From a checkpoint of a small transformer trained on Wikipedia: 10 layers, tied embeddings.
Each number is 128 + 32 x the weight over its row's rms, rounded and kept within 0 to 255. Layers, rows and columns count from 0. Numbers have three digits each. The size before them is the row's rms in percent of the matrix's.

# up: layer 5 MLP up, 3072x768, rms 0.0315, rows 2309-2361, columns 384-511
# down: layer 5 MLP down (transposed), 3072x768, rms 0.0303, rows 2309-2360, columns 384-511
up2309 098:128163086142180067199125123104159071065096131121191117077089166121138104129091148120193151106098206158123107158130143079141144174162031140092179110088107093163169118176114151092122188141098150144126105112129104071106119112130092103078115081154183108130117135118108201064084138096113160102142146127165185072189174127142153090125106099103142164186134124173088139157097143133156197108167
down2309 100:154100147086137184114109081086137183129127126190163147093129135137124183074137099107166099105126144118135139132125120160158134094177085120129116152211101150091136134149107147179092019131115155105169148137115086116223096165109115143151098149119109130178126132157127102130109150061198160135145139135183100121179171095097131131124151147171104131098150089127118135119053123135076084160171
up2310 099:062155132143136213153175155105165060177161135182112142096169111152100145087126099125134170114080108115121130149101189040070165113164112114107098198121204123180179099116148117112108100037072143129137108137147134091173116158069118108086069152078073122105074137178074158121164119162141083104117159177108132116147147154130128158132154123187184129157089102102181115141092156156070144066174
down2310 098:109126137105105117131095096097106153095060149157128075147095071085112108073141126102143123157047159164151136097119106122130121114087123119120114083199105155118137089109184105162108142192132102185135132124098082171155175116064130142128140146146159143125163077080183128116190115187115130114096140147150183084145176084065148140109115098103082086170094098143156163149164137068130133179127
up2311 098:109191165163147129126125147100111169195118109057090161124100122155120135180104098146093126117146186182126118084104134125097114145147114116115174088127129116187120114136173152142158155163137140106150106153155098181161117156102082115131060104080102159141084103158146093116157096103097127201091125104125058119164117143128088184136163121058133106070146132181141140137150131138113201126124
down2311 098:138117123152146073120210057130141089124153151140141110137181089092114111136114102091133161128123058091065150229130148078158127107165152128128091121117145152104153142112066133106134087112121128146150131086097149099113124122196163056141141095144107121066071111101120132162104166162114126102149138184174198149131090143096111140109096118135130153170134062126089128170138160164109149138103
up2312 097:114098116093135102134172163115134082065159092118103126095129143131140164116154127150147110121146138180174141104134122129183180140168125103146151201149072118127190115155147067127075155119147140096136146125111118079070088126136144067128104066149147160090148149133126145115127170171170123135139120193162115111134116084188185105114105165120105176115087131190138115164109085106145123110181
down2312 093:127144108136100133187106125128150103131142147149127129141114168112132158153094106095120130172125113093094187170128099100124094129195156122166203125134096106099089135066154105141192142190148114098077089118189138093137143058119094132165158160146098110214178142130122072092085143094154115097151158149043086109066113197149113153126137096109119066184074159086131199073144054158109166156140
up2313 108:098065089143161105160118122078113111145152119058138115114173109104084070101091222130138144125117102130122128061094068137128128098161115092096097168157161145153115168114152140102095104137118146161125110149143108150173103129118129109169142130122138143105052059116204158143088119180151083123159139119099124150127188160140161089123167098128142160152178056116095097157126104108155201141099
down2313 111:128090110086187112121116147150131116168129236148090114124135100122121144143121128147170130128126115093102158118138141106178136113107123176128178074124099158112131127142120147143128093123083135171102112136110140177115094133110172161071155135195136113136089073105133113094123136133189157108179128166124108156174070122135120117115170138105190082168102077121085199150180102134139103164133
up2314 093:100134147147126102110185117110107124054091147164143131182151072130098081208155113182136112164149129170117154144121041065099113106114156192090144144109035174156146101112102128108145109154151129112135049121170125163139132094176160116159123154159118064122088087106142108151131089166153074094121200131142182131088064131128069131068158101104166135127178082129091145106131112207100148132185
down2314 092:071129170067081156121126122182127126154104139089098143122093107124128125114150119125147115121100085161068190120152214227133179148137101145208072082111163146217125124104169121064151169090140167190126091110065086091091123097121097078106058110119145075147187142148108115109161136095134126140126131177114058129123130135159131139146142083158143116177149183104171119127135138104140142149162
up2315 099:149102129106173120142181133147085164134146107146165132102151098086125142153105116096136105113136108075093105125087128115093106156162134141125111124156151099171121112160135132110145143186103074128102124076093118122159103194126112113087181163051095181088120118101137144151083164162154183086106182129134087154120124137100093133115097119094079115188123100180153167169130113157094155112082
down2315 103:179134101137166111166163152130165117088099117056148140151119135174113090142150117144172084148103106150105073136175143174134134181180093123197129115012111066197130143178098114165111129146087220170145132125115133168084110130165183189114066120125190138147091148125103184169195112130104156124079131115102142136124175100151128135141162110108165149164137160064092024036065141116117085086196
up2316 099:178123081066093122123125162171161127103136117125144137122128111136153054134077112159084162094068211087094154060090088162146151076139114160133133155073098103099141165094093123156119134127095160083183121153130092121135118093126105084113146169073110110108078119159142126050140068099159112111084108200114142157132141158088126205081144103150167178113154083170137082132166089155119113115127
down2316 098:073134105123153136145116104112199151117129215093087179119168107191135175176177133112130139096201108172152129192157146098139143079130110097130116088144149149122089109108135093097162131051103107205087103161154127139105187111182181164146138136144129173121168120118039142146094124110091179128163086129112160139128145115173075110108146143072086147185069179087095108157126084141090138182169
up2317 099:126114112124144139135100119183150104088069174151162139110081140134179125160130138167137121095119170124091088127104098077094138115177141141083092130132145125148147106113132161161140168100137169132176135078188070183140118092141143101147073127078055167177112116200125134090112116139146112109049126149136142177180103167082119205103179169136130105143118135095108097130141084103157148150127
down2317 103:161092116135116158173129146103114113140128099093083148172131172130088123122105114099059093176118132157186130122138102098176158152109176096126134070136168117119138149088118125168087132129074073176151141198167082113169167106103072079160093157093141115123198128110143143139093151133161119173101103093101170091065151097126091057127111103159105181096146183115101154149135093133136096161139
up2318 099:093119075080104154128173100066103158141123107161133091104095130152145164135117160155144080102112114091163107135108091193130112121112065085138104103149116122125164136154167146155098128120178130095142118089139149173190079102112186134156143169153125108113157120105168088145119127146133116109156129134131065133112138158067154139128114108073075128151153129180158184143073180080148138112166
down2318 112:181158095081106137085089131154156108139116162143140153150163127149130176107125096144130145163081107138083116139133125140141125155105137025153130152120139098137121120099114148118133210121181115161152129145148134129140129121140150133108099127180148110096167106116089112124154129094165169102095141109112159058139136135130140132131136107131150133063097109073133130135063132191101106160120
up2319 097:127119159133151095154224091166078109051110092150121114085121193124134109095093120094151149137078126150132111124136092118155107175149151099111136158144118172156161104109169169132115126143152092138114115115136106175143136134122117142102084131142147113072158129111066126119141142144143046181136137102096136131168100138173136096135105134141196125129143120136169141104116145106152211108178
down2319 102:115177156123123164067082150114095120116136118106139136095101133197108064126077159148133160106119174178129151160088178103127156109112116132092169191124105166150108135127156143169125084124146133093179131189156168070124164159162153165123161198126064150056142066168144127115108140141090062100163107144216156132093108105162100160108114144094122140136181092138103110186131109118142176140160
up2320 104:136118076133068144178134210152130113087097102125100184081178071158178140084088052126128136176156121078148115127089128174116148134074086066119100135139144163170152146183102093141160131223151096100132126119138075134157182155111151088133113096140164159148133157163125143145166199149135143135154134129086112088111104115063168164064107162103169138161151146141106117137098138137120135160167
down2320 099:131131158159128140140148096136165111161161054130088116115067184164070075174163143129207097146097186082114120137117120126192163149159125190137152129136159174110100153079096128151140097052092125140163166094113199087187114147079179126150123103114101162145187063140151116166122124205121086118127086097090152123100118136109149137142074122125122089152153111150172117080145146132132086153131
up2321 100:113139152173147118117136155117111101143111134182141131107154095142089105144090145170115097092098130104070160157117071120129119127190066120120154077112101121128110164101117136077092161114128108148084116135094091087140109150124108135133122142146093117106202081165167138095128148145162134141124095164163188163131163121136125121131117172177126193030099115130159112203134079154141174083175
down2321 107:135158113056131126100096120095121074141150158090061116046149127241096118114065104156088115082109119116080105058129099145141125061081136133116134129156063098115167117126142094103090143116123130184138180123145123136113149153148091135067155106157052146109155167093156170122114142098151151131168145089164142188071098141162152149048129120121085140163124093109106182148121155135086085109119
up2322 105:099184183164119103132163151105148142089120139114147164135111120180171120170094116133093165177115151130146125104145062161089141157160110122078088174148148145111173084101137116153094098092142146108132067137135099120164108108096097122129074128156135085158122113091094101161170117172173111139159164133126112097118109151145096174149149183160099106107131097077070152093167141144065148071159
down2322 103:116081172181146150125121203135110050133172152139165187163185118162058121143142090166098090096168097160167113121200150091102129167112125094132113118123124142230127135176077118139077119129192085151091122102151164152141154157151199111131104133152080135081092097171190099099107142149168121080115124169098155096119179110134143163165144143128108119152142121085092104141125106134138099140097
up2323 099:088202133085163147097174116109057165159145172120173174100113078138104159164095141108131060101136137144074163123151128158170150124167150101115059131106162095187122094131135127135087159153157177117126153070176097140171118110141115178121077084098064100102144155089167156131183154107096115188134156123137031126175130165134142148131169135168134139079164133141156125181100119115153124175102
down2323 099:217119135153151112105147096095118121147116061096138108158113106137118158093176120192099074049158210119145090116119157132163180095114135125137130163158094155134100190136137167118159138094107139148149070178140159131112079118141092099125151107153155119065165162156097091156149146118132167077116076119151129195108144176113143127116064110131080093084113184077047125132146145055013064054180
up2324 105:084164141120150145147160106109148190160104133124188130152137071093132197118078130138146099128088084080177097101120161127170112134104138139129123174104177150146114054179116171201107129128135135111089098116171105161122116163102107136123089145101113111091100112095124178075130087075114129097162085105172137115109089128156060192137103070150184114123124074128122139165107126086079130199153
down2324 102:114104149141073100137130145205141099061060148121090081211088133109164115140132068163143130134060053172103088080087133084121125187152115139133127130145114116168129101115191140115155174084144139086139083101051112127177166134125143176127225162086134146135115125174107139124097154157164061099133179134101201126147227122113146112148112093062145145154109131143101095209083099163102135145146
up2325 100:085106115146091111118134127137181114129068104061106067109036138139168140185152108118129112131131099159117135046163085140108102146098139065084109110107126080105205124150129109159114126181104090093126158137187084146203193059135162152155067120131125101125092108114062107135115078154093106137091129079140087152070082128100125162110130125098163094131181137173188140147147109114138167136132
down2325 100:235122076114202133073183127159134164072125142112177133109130158162149143128082143125092124091088123155119136183134171113092110090157163145172100123120118129162114143114075101169079141111187142203113107142156139125103170104128092141139092068100170142155082136112120095110152084148126147143167065081111097087143141123186125119185151093097123121146137143172089065115159114119127063042141
up2326 107:132078165159176154125128167088127131120109121140159168131152152122181130167146126181139121102123042163131092110100179116147070103099126109150111108071102118100131138123138170110115080075097147107157127127159138142099142118183095156097115091111110221147119124086132073118076121126150114087147151089111130131120111131114125067144124153179175088112179108109134067121120005173109190100177
down2326 117:113064108108094123106128120167129140141154120121074103142063109159132125114166144091143142142145179119198139123128052118153169158181137107115144128130206217135129115174126111161122115182140119118095129115150086133132081160102158070167163163121130086103184153183152169139160115152105144165144108156128188165143141139134127183107209123102094116115129090141129154151137192069107123120113
up2327 095:154197085093127123185135158119085120068177136135182147131108091209171148102130202108133134080165082156144114131150151078091142157152060127158084145118138111120103116178077123106182172100170105089135067086209110171166105163094164108158149044170126166093157121147129119120121171172104153145097126094192119133150125150079161090124116109122170164108120131156103126146145132097079160171145
down2327 090:156113099130131097102126129114117148093133133119113124246140127105104153203145154096087162161141107127192160122097137137143118170167115170208128136149123134160108112152157150129142132139107150150108154129112153103082186120096105129115160109102116137109128139119161142117149135067173124102128136141146136121075157132072166172118109075158053103132136110147158123136130185198127148102036
up2328 102:083071165102106170145098100195159111101144107146103144139122133168126120135144143173120142123086133116139122171110185191120157104140149184132098166104149113172162082164176145110118103118135142145162111153196107113211125156171105123077104073104100133184132133082158110105041151110133166109132151136150138117166088181164126104121117120158129107181128147113181152099134128118153183124125
down2328 101:101110145094107115090087124134092127115133190109110148118120125085093172085102142162108173114127096156135136155156124133044133162148191044112120155145068146155113144156045098160138157192165128138137119088086063142134109152142158117130139100166140102119154130134042100128159099125084135181181143190118118093194130137133151104130147108110119107098108116125155101088177202112177115148088
up2329 096:134161171144077103172108076123110184097074125148086095137145166145190077092132117120145071059134107118099116192099102159176116166102136166091116163141180138074128108157139119156159026114131132117191150128127121175145091143083074112105123131162102116150111099125134197057096118070125131131152090137115104048122138134137128141117118120177124089143152093104082090187128081057151131157132
down2329 101:098115155121161090090150115150150184165150157113134097142089092161135132190122162091114116156109087112120098077130161118103102113163166158081134141100077106155072068128161120134172148140083143150130083121154136169157147083094101106109133088097157177156151128146152144113135133063069054146084157087157112151118151161135130145126115151142105132164131114154115123122170163117088049104123
up2330 100:103134089107157112163135145129136112131108166103134115100107129196181173098128170117125081081111137107071099120106149147104110098131155075148145113145168139106073166140098089126080098151026144151094060075117124050088178143082148081085158190124168155117091089117127150128166083132134119172129185151129105149142239133103122150163167183138104123172153165130186183149100069113143067155124
down2330 099:117156126113087215146114109158148097136135160198160126123112104085094163128138082122065099155107114151160138147101114127126123152136035130124122137119183161118171092146148097154118156096177099133092073156190099128166116162118145088181119138132199062055126134183113074157170092181141174161119094122215125097117108074147115084091084085124065136117086167151112132078144072098136118097190
up2331 102:089143121130159102191128131100164151122114136126118103136167168109150084109080169122140070104073157107127128100139095143174158096088137080091095134147147162101122104122172158138153119101095170100140093112144128090153101129158111114155141082149149093137130098092159052136082100131122127147171090084113186149135127114118095077165102134115135142147175129159129081100122087111138179158161
down2331 097:094132177170096119074154135139167221095083139113085168118140128137141132101234156143117091153160124101141091168082173125115133116148128127157105120165152164149104084112145094163078131097135152069145120102141092145190168125145123140169096127138111118148141185148061125124156111102088214115070122108121164157121111128167141105187137099139138136171181108124128056092127098138087110146111
up2332 105:083164104146169091122112082090151132197065185132160113170163133107179129123110140173153131107148121139097055148130188144127098166168062105099109143075099117145124183127069167090069098120127147090131151146097109101125154144123136117167142150118128168117138140120153117148158131094136126084160073102085108091139108122133153153113140093101158106088120110146129098164090108132169129130175
down2332 109:132106151154108112121147117032152135162204117102147112112119125139133117138102100091156139157061137122129130122129095163194109095164185115100079140153124127098074128126142076177132129176149129149112122126127167160131108140117098124125071145143146174158110076120160081109124182160128048122164125108166142147112149142162111099091154066140134091109145149052097193193146132159100128128087
up2333 096:129091148186140137076133114135159126099152108130187084118136153106162089135188094112147122105093097119142055198154138108158149146166138140137092098170118133166162134181123145073116078148119115057123075074164142095171155101100156121076119099135192140105096110142164097118124161108135075091089117165139104096176131138156121110149118078129120130064112126130105090153085172133181138119164
down2333 094:063171171056211120089149163144164174149134088136101055117137122119130100147136138165132091169158097120138122168140192154130120064085162142166144083119112196114116147168106151135140123155127108133153134115094128119142159091130231153144124157093145173106146124060147131118152068109101167151159113089101133118193150097110127038136077171135145146037119109122151133139065101134070110134140
up2334 100:158159163089122185152168084117140119200125134113140121128124086174130088131120170051136088128114139152092113108144174143077196104124139141126107099130175124152125093127137082119097120158149099149132132146138066116151156117065149147160079124098126117112140096134177077079175073159128146165096157126139131117108107185081191140151100139119103147098143144145140123125090159104159126101079
down2334 103:081082164181125128107159129138157104203152123131091075129109129145194164174148125135127119111193085113158119098096136135163088120132091187162096170077158153075135168105132152164170080147130066086137072109148174152151157118083158151120170150135080085068107144112144121157076106073155158095157131165157168095146100074150155088169143088073144069053172121134147164135179134133154143108105
up2335 099:119200145085169175135119135106136166116140129117079108094123129139157209135137085117112119167124105151116092155158070129096158129075126176081140105136124121102136115118116186148173158106156142191123168123123111130110121110142140107197073118166153160125211086125117091110109122117107091094196085174143167170115120132181132147122161148145136102142007093152156152144047101193125132107186
down2335 093:117121122146147092074123174160109141113178116130141125096113120096117170098099195200097131095130114103151160142109161146093125092149117132176156176152158086137135062154160086132092202151136108095110125093115117127118151084154206099094134142105122103131125106101163112173141120124117140145101162153126106178100210120088118144117133096080097116187134101113153156055167168113123128068145
up2336 097:124094113112144085104139161147093138103162110195129120074123136120151147134117115136151021127209144143124093120082137160086103102130134113103117161124108128121160133057167089137139113060091110161116052114134097110142137093118114178167212168167105172085152099102106086082150148123131130107163174067200151070096119154104150168128091133156169141157175162198199138182076162162126080172189
down2336 094:114168115158135152096103147120118144109136124039160111173166172113112077095106088051085210125037155163151182174155107129142088131123144118125151078113113106127129197177106129080166162121147179082178138142124123141118108068135107117161107139141163084167089168128114091137167097160107148114033118180123129137113118112139147110123176114123137132152101120101073139092152107147151202152132
up2337 099:184149113143180167144081084134149104095095107114085090112156166073133047085087091085181114127085131213135155146088175097114117144125133091117174096119168088129130166118206166119099142149081077128157132098126095074169134113099170100138154097172117148146130085115156132196134124077134093193102157078128093105152130141161152106091162163126150098045109140190141162165100118149118143086186
down2337 100:126140105144131164146157088109128186123115151116104178134061134157120128116109166121134162078127120141124149097139149138150096133105105137106089111137118102148145124147101134150106166089109132087100120132130100108167064114106120192197177152143155156135167078100052106112151138097136139095059095173069124169116099125103093172121133133126099142105108114120115138133139157179148153152087
up2338 097:056034167081131099145165073156129075076100185111086119101085054131142094148064118145189085147108084086169114162148100128139180097096095078130124124150169141143108165128086089086110188156071135117146125117141094117123152140106134085167071187147040081157120130165135150092182180146130118127105096120114136149144102124134128121125139182093128118160125123168142171099079100119147130190160
down2338 092:138148098105141137126118117168164136105120176118140145149152110109122165125113175172143101180140210192109121121145104178179076095108190127134063172126118122126177150126155118123137162145139097145106111083085129146132129111142161141114189093125137172136082109136106101043102172128116166090167108178137101129117131090132086141112132080148090141136139109139131082144157086076182170165091
up2339 104:117154096077076133136098103142120123084160108214152067114100121205102057096116143107177126079165126140174134159113111128099141147155083127095134161130126115130124097181163102114112145084140134152201159138131128119180112151056123136101102117107103150068054111063144110141082171099124171108137115131148127118121125126171170140094153151128071110168094126100143154158087163161152137146116
down2339 108:112131207149129127122136114116112128132142114144120066116086107194150181117128169149118139130150103199117184096104157122155135139125164148103130121117137115159141097153086141122137115131177060128134112148139126128124120113167139087144193215125121152097150103118199117129119120125151075135039145146147139147109103128162101118153135141144105135113119091142159122100113124181072074100156
up2340 100:095103187145065114073122158141117104125122097129094160122151194152159147128209120159172114175050087205198098120121116090140139109151180123099132128143122188083141150118181133136127094156163085155079106123097092124177084167096089164139155103147136179077103100174123095137106126137088106092108152125162138113119091169160129122101149163130131136111151129099110145152131135176089127125143
down2340 094:096107153138157158128181094114071154123141098158098140148123108122172161194113124143134172138120194117095122160159110136062092154176115114073128169106115147146100085149073098082185161125103083154164147133151138202176136098177101130150122087146068112111095156122140135120136113082117139111080111124180094080089145157138083099104158173113113095118156059133111117117128090202152141113095
up2341 106:079159101100156145140150051089101140145160121119084149067102166152098110112127122094074118099086186100121081110109142180138127149187139054102126130190110105184155154111135101124109153135141083146166137151116150144121159194143150134072151081120081148139208081162124147122118120070108085197163111193159150099126125075140144074102115196074129084129144147126238153130042142233134150106151
down2341 101:080162086105110170054237125092127124130107115124127106114138120171146098102129155141156055139105092139195087077161135102060074135111118126177167164163187112129097139193121085157085121190101146176108152186122144076128102135091122177150150122108142084131179136181169084147116151157100052113136126104094173117109151158119117092111117118139154118127157132125120176187119114153109112171137
up2342 091:115122135155151115178102156169081185072136128169099170084194150140150165107060187138127126142128160120094068149118093082111179125165125111114160100148160095145100128118132101118144159119122118091145125128129117073119094074146142089162095090101148122086146113139130105121127143075153071139112102132148150107153142127217120111141158107115143111106107112070141145164123100192110129140109
down2342 091:178115118135096107114136146080114095148135106108092039116084134057119081181136096144110139111136049122136127135133121152106107173126071115121106140097168119214135111111092177138124109111145122124130119108181123086092135136104123151092151117132212114160070177148091079096174181118101116159156115132059119174110125119177076112163116079123108124115148157122094124102108196087171164113065
up2343 100:100192135091075149116111160151058161112098141156120130179156118155120146138101103168157041088211152062141152127146068098099123129133112168079155136191155133118162078168101106170099146145181107144151171143134118136174158094143104082132129136103129146122113151148134178110141180094152123115109140074153001175114103122107056154132174123172141077075088122115189156166176144134162104174157
down2343 099:210178134149179101129163172138157109103123171129117092120152113094085058166154129083134177115096128130124125141195111079083100179190166096174097095147095117179183116092148152098112135134087102119110148112140152141093099169086172120134162133153169156135140147152201152128135113103138066124104136148128158096150113073116133121115123105110139074117104179122141089126151147163161166104066
up2344 097:163106122159085143180095068162148150132100092107099151107149101108090153152108096125168142117087100079172131095129174087124132149056119095134126098147159104111095199155193113172093110195131207131148113149099088059115142171071101055153160122112091177089166186172119129160181155098133079140120104098119158154147166131129129156145109179120114151138102113164144106107136123100112163093125
down2344 097:151155140130142120156114151122086140099100131139138081117201189154136132175093163094114142163126126073116174052113079147154093113176131114139128151068121155131163041128174178104094146145098138127144121148094118154134166137156197134133106111064148054122203115140177174081122149141188141168128116164163115159163155106177098118082144138157119122131188111178148115103061135157075142166187
up2345 092:141161141105053101130065079140169140108125113140174125133114142111120154144151133114141203131099129118054148134148109096060135142121159138121156105109099082161185129144174097134139101173088105127188166155162157203124138137134141152152164067145113175132110066155117156126144136134033091082055150106187176109096144159105155203143161128204164112156166089095159105116140148186122100124183
down2345 091:139121137162152192164104163082127110101168132097114132141124090126197166106134167129144070159119108139135082111149149119114123132119154155174122164136157089173157065209153096120116174119156136116139041097200136164128137139107165143129153126116113172134122191150093121125130090062148135111163128146095151149106110074108079117046130116068108100103145168160112152084171133061158150153069
up2346 097:170105093135132103144146104134165088118108087109166143129073129189101084130124197094183139077163150088120115180153128126127176191121070125121112185142102108093129166108151140135051069144127080103186117149132124145180060177121141128136051107108102160140119067098102108119068090154136068151135089190124124120172139163102104143131110159072100174211160101121192114179127149183110115067156
down2346 092:164106153104118175065185148121071065170106123103131164118128131150117115113066145126122192148101098114094119157150088120138154128112077090189247116160118143183076132180099074155088106149225068167110159158128092135125156126193078096110128093070136116153157133170071112162129200046155091113162157178105149123110102200155135141178169195107150102103155138102133100111171156127113145126138
up2347 096:092106112156072126116143145110028140115118123183089123150129077125131147093116152101125128105163097157147138160129127130107119168094203180112130163157164163182092096091116132145152149144144120163057138129166157127127158085102101142089131167122113128090149114084165146151158130132178107115148159083158085236139097119151094136123118123121075066150131120149122106145149106106126089206112
down2347 092:127165124074199139109128072169250170101149139075149104113163105120121101088166161092110150175092157150128092121130120096133154124138113069101124071097178114132118093116134118096132151148108150096164136153154077104117155169149169139144126094110139128118089158141048120123184061124085149158098090171155179044109193146092164101084116116093123173127131099107091181094137130162125148090140
up2348 097:115128224105095165158122133104112158167127139131170147099100119163174157105118167146135181134080130138099145155138176125109087171089175156103111151132133107139103133124162142101119160135107081113096122161139144109152162161114137118160117100106102126149109110142151132162133128112123075113110130130142051129214148178125123142110119129110184155023122127158191200152117105112180102138171
down2348 092:121157151083085131099079130153178140117083117101135087130120088115155135136133101173127120184106082146085149152125185168134133149089155215110120120121125164188103066118151113099106077091140140176106141140168127119120144111114051086123155110146154150164094100125045128093135172179112139151139103102113097095156181148120162107117146130162082148106114159102089124102202162140093142152109
up2349 109:078093103074138156088118168129113092092139139095088129078103116129141122164112075164152115186104096168162103148075167141137129160138153091116129147138137145113127134155126171103135178113127121110109075108142090117114122160054151148088135113056201156152120105104145123122136165152164084123117214076172133175098114095125081138115140132064107088124155060165133158146110118171141076103141
down2349 108:182118081146101114144130095067109111100089181151160133149162113082149172133161101157126143132137129144151104081111150139137087106113123155159110138086092120149143158095173168153090125116122151133172126101127145166172103110136121132129164165144126116148114133130114157129113109136063117123144072160138132102168134155139157146138110108126157148131134084086115142125171142078085085172149
up2350 105:125149141133123144145166116086125136125118129092123105133158106116123156170121100141113086138154106144159116051163124121194156158142157091060126163118129101099125098148051182123137172144079129114133138084159135147175134072086108114111067175100065043130077155122147121134096100175169070188156171109132106169161114109093097154113205038137182141180172120117133056122103134148150099148133
down2350 104:164123111089158061180128122113097168102115150105118179133139163122160108146119182155094180110130119097106141131136173119136041084129108077135113071117111132134126091146115109172134110161105077157140085223156141138109153142181089101090126162135103153123100155152158132089098135087104154138086112022102105100177097149117113142089125130186087066108122140123120175128130096119102103144109
up2351 100:157166066111114082134158086133095149118132137172110124127175116158153072125180179130132124071105103148149160141126109152122084110143105120086169161089120171049135098148098150099133106104136070072076158089144119186147143127096094084121135113166135114127163129080156090120087111166121110100137095132165162116126125090169111177075125124165111077136155104165172136103155198110135186180134
down2351 104:129137098113146129104113122165137088143130117140111107067114097101084131116100114088163131153071075106165143061093159130161080135136136134101053136137136139141135070164160159166119170142126102085123072135123165160137134097116111093106158091175174146105149212164118088112125112178157146189119189077093093047179120134101185105176075141207180178106146070104108152156110168120117093141081
up2352 101:148090122152100165126199151109119119101143133193168214119197106115154095073096127135143119095104125132142113156073162149117176114094068143140107115123166075099142113111170167113176136133143132126119113116134097129138107115138098144090075132146113093153125093134136165129111141156095176140107167115174139135151140102147165174188078165125189071055168142098119090132129155105074117126130
down2352 094:106103157126121103124052114129165122100077182138138137123076178137181134165150179141132124146160085138148167133096067116154111136109117094211179161095055098132084090064128101090136104150071137109098157091134167098106136100130129125167116058130156088093139158119114119168134110130087170170140149177135097053116125140135148111101160113103156148134147124130150134137065090196153171135163
up2353 103:181106128090122185165163106088157085096103205114107191078110107101076154048133168125190124084086154103102112119132124147052120120147122120100136117093144090145110139147161137094156122107160133101161106093145101090083152075160179138090144094119123142128151085148156110192152113085122115111091124126160115134118119158146110143109172131132191100111120098173117168138129087143117114102181
down2353 099:147153093134157177083120119155095119116169167075098095127178139147102154082126151130131133159113122156095107105138203120081163146124144170148155132103171109140092109155069072106119104150074178100112093083156083110145098084123178105131116097122127098127179137129131115135122096156116100068120131136118139124133149154060140162119105060088174155187129153136078124084136202150123133168146
up2354 096:116140153146098161138197095128111165127057093121098139144170165108124108088140134151122134154131126091144089124056171145134160113131120140126142117133110128166159166139084108129144138155148111057155160158118125151167156100075097092129089110175124130091114100107197172113121163103124115145123098195150119160137122170087112120122157110096108202185105137120131112140069147108099143110107
down2354 090:096140109106150101111022142081162120193123172134094135095203107116067129160082113134151088073142093131056152170116158104095139099109128135113133105199128132128111165084138143119136125134081135166130124100153116074127150146104185072137135146178048132199145098161139158150110123115083182133122153066060156133134137138117135165162170127146145120100166160118120073084102131080124095127116
up2355 097:102084128141044139191071137112166092121086138124160152123071115098138103096119122118143152142100221216140132099144114103113118158140128030139105135117112070177140136118099153090160209160151153141165110137177108152182110140146120150084063148119134116128126133105104096152097141199169095175152133116159175105098127129108161102157158119086157131164160130087142107118071092130163111136106
down2355 094:136129109135116174086149143105140114126115113063127127132126131120127111100127186095104099105125108057102163131114186137135091072144064195191117126096094111100100092118150106109131141089128073109106165166084130094081137111107133189156143118093118190137115172129159123148130127121099137151129118112112152120076152169147182142168114102092157120157064159042147149178124201147109143072107
up2356 102:136093160093138125138104125167154148087120141211155200125192180108154146112108151094128173072128098054136112125114112115119133186135100192154105173133115105130119054110112125156142192133131119186175141118110072127099148115112121127123162109134117173103171129154102157140121108162097160167159123092148127215140103149116129107128125171050065144183127138171169175219130118117125098088153
down2356 099:165151084109139091110127146100152131136110159096136100158126079071113100173103154178162149081108106142137103114060112115179125155159123108091184127116137130145160136172085111216161113066111171102182152084124118098082138157106111107101064146161187077141144113169014100152164131134148139145133174156077145167127085109139109094145116115146156133156102123165107132125144101129115157123193
up2357 095:127146123103088155093137065115121082178143128034138115132136104126148116173100123131138131188131176057099104100104128087113094102137186181109139102176126099121124139132101164096108164138190171136097143125137077158134112153142163096129085174080130181132177121142156165150137109165105111034091113140217141143108111202118161142107154094129137188122149116133091125168136096139172138131121
down2357 093:121131089158113126112119146145151103127139121100090095102137156170124122137157173143139155130177138160130114090141101163154152150160125114139181162150155109074103075189065125149109138122084091129008132061182126142160115142138122091123116139139058097155087087156193099104094156134177134075120182132185116131118122151214092103172127132142142100137088206152089138147059200094188127051109
up2358 107:113211102188146137132106142133081124148072064118119147127134163137091081155143104165114149136152162156154125084125152070106105169188110113110144133019154109163115059096120166203089102172118095073136081164143112123131118141130173110092190150164064186103090118103156135098097132087154131089136156105175117191113127124132113165122122160150201090131131133143179158080091092130126067128177
down2358 103:104122106175141101104096052150155142156109123143089104097172157132149159127166118129157151072127131125173101181117128156126148143191161110142101167129066085092118134162094079119151141135132176106124120090096090176100133109147140086163094188109092096122111137148138147064176126108087152114109140122131125168160145138142137128152086098122061187157111119184098117179136119150106108092186
up2359 096:120153130089151135225194123070144091198111105137157079144086073106113079162151146140177175147141111174138171116132160099111196175102148095165086133138120118171214118135184167145150117139105041134176088131108111159125107110127125153123117129129126142155127132086114088146092130132121133065098213117179093114082117126090110089111119141115101068073129080129092159154129103108153155128184
down2359 090:177057125141102131104107209137211190137076159132133156106144096069140092127141073140158164156101185144145172119111124147155121102115106123162156156115134223108152153148179141124129101182151127143120102144138137137161138138172119153144139202144149152109125035142131084107131117114127108075118045102141121073112124110152109167096090151108121125159148144074071106162182101084096169110124
up2360 106:129177139171100127106212149124176084094099143089100153089113073090174185140107136150143125134134146165113132125123094114099084109114125147109083108184135135147174139097181170134137130098152098143136116187116126113130175062125187150155096102168122082144110115127161070176075051158110066193070124172133106076189122143150104102133114152085094145111113127150152154143151115107117161165127
down2360 113:108137139188150130170147094193070165128171127124124122082117142124173149140076101145148204141091132066147134136094147089148155060093113093095120152110163147122108097147089134140130069128193122166080144118102118068127156125110200148148157130132164106139138091115123105123110109101136191119104157151109158159194081183140146102157026140071066081195066147137171176149174165148108179085090
up2361 095:153156090170152151118123169109136078089090121137083130111045162163183120135093097153126142165100172124137137168166119142137069146117128124108085121087212156149107124168082147140125120234172107159125098147070114143156154154147101115098106126111098125064184085090153104131113133143100136125075144128147169167133121171142118146062136150164131142079114109138179091148141133117110169156178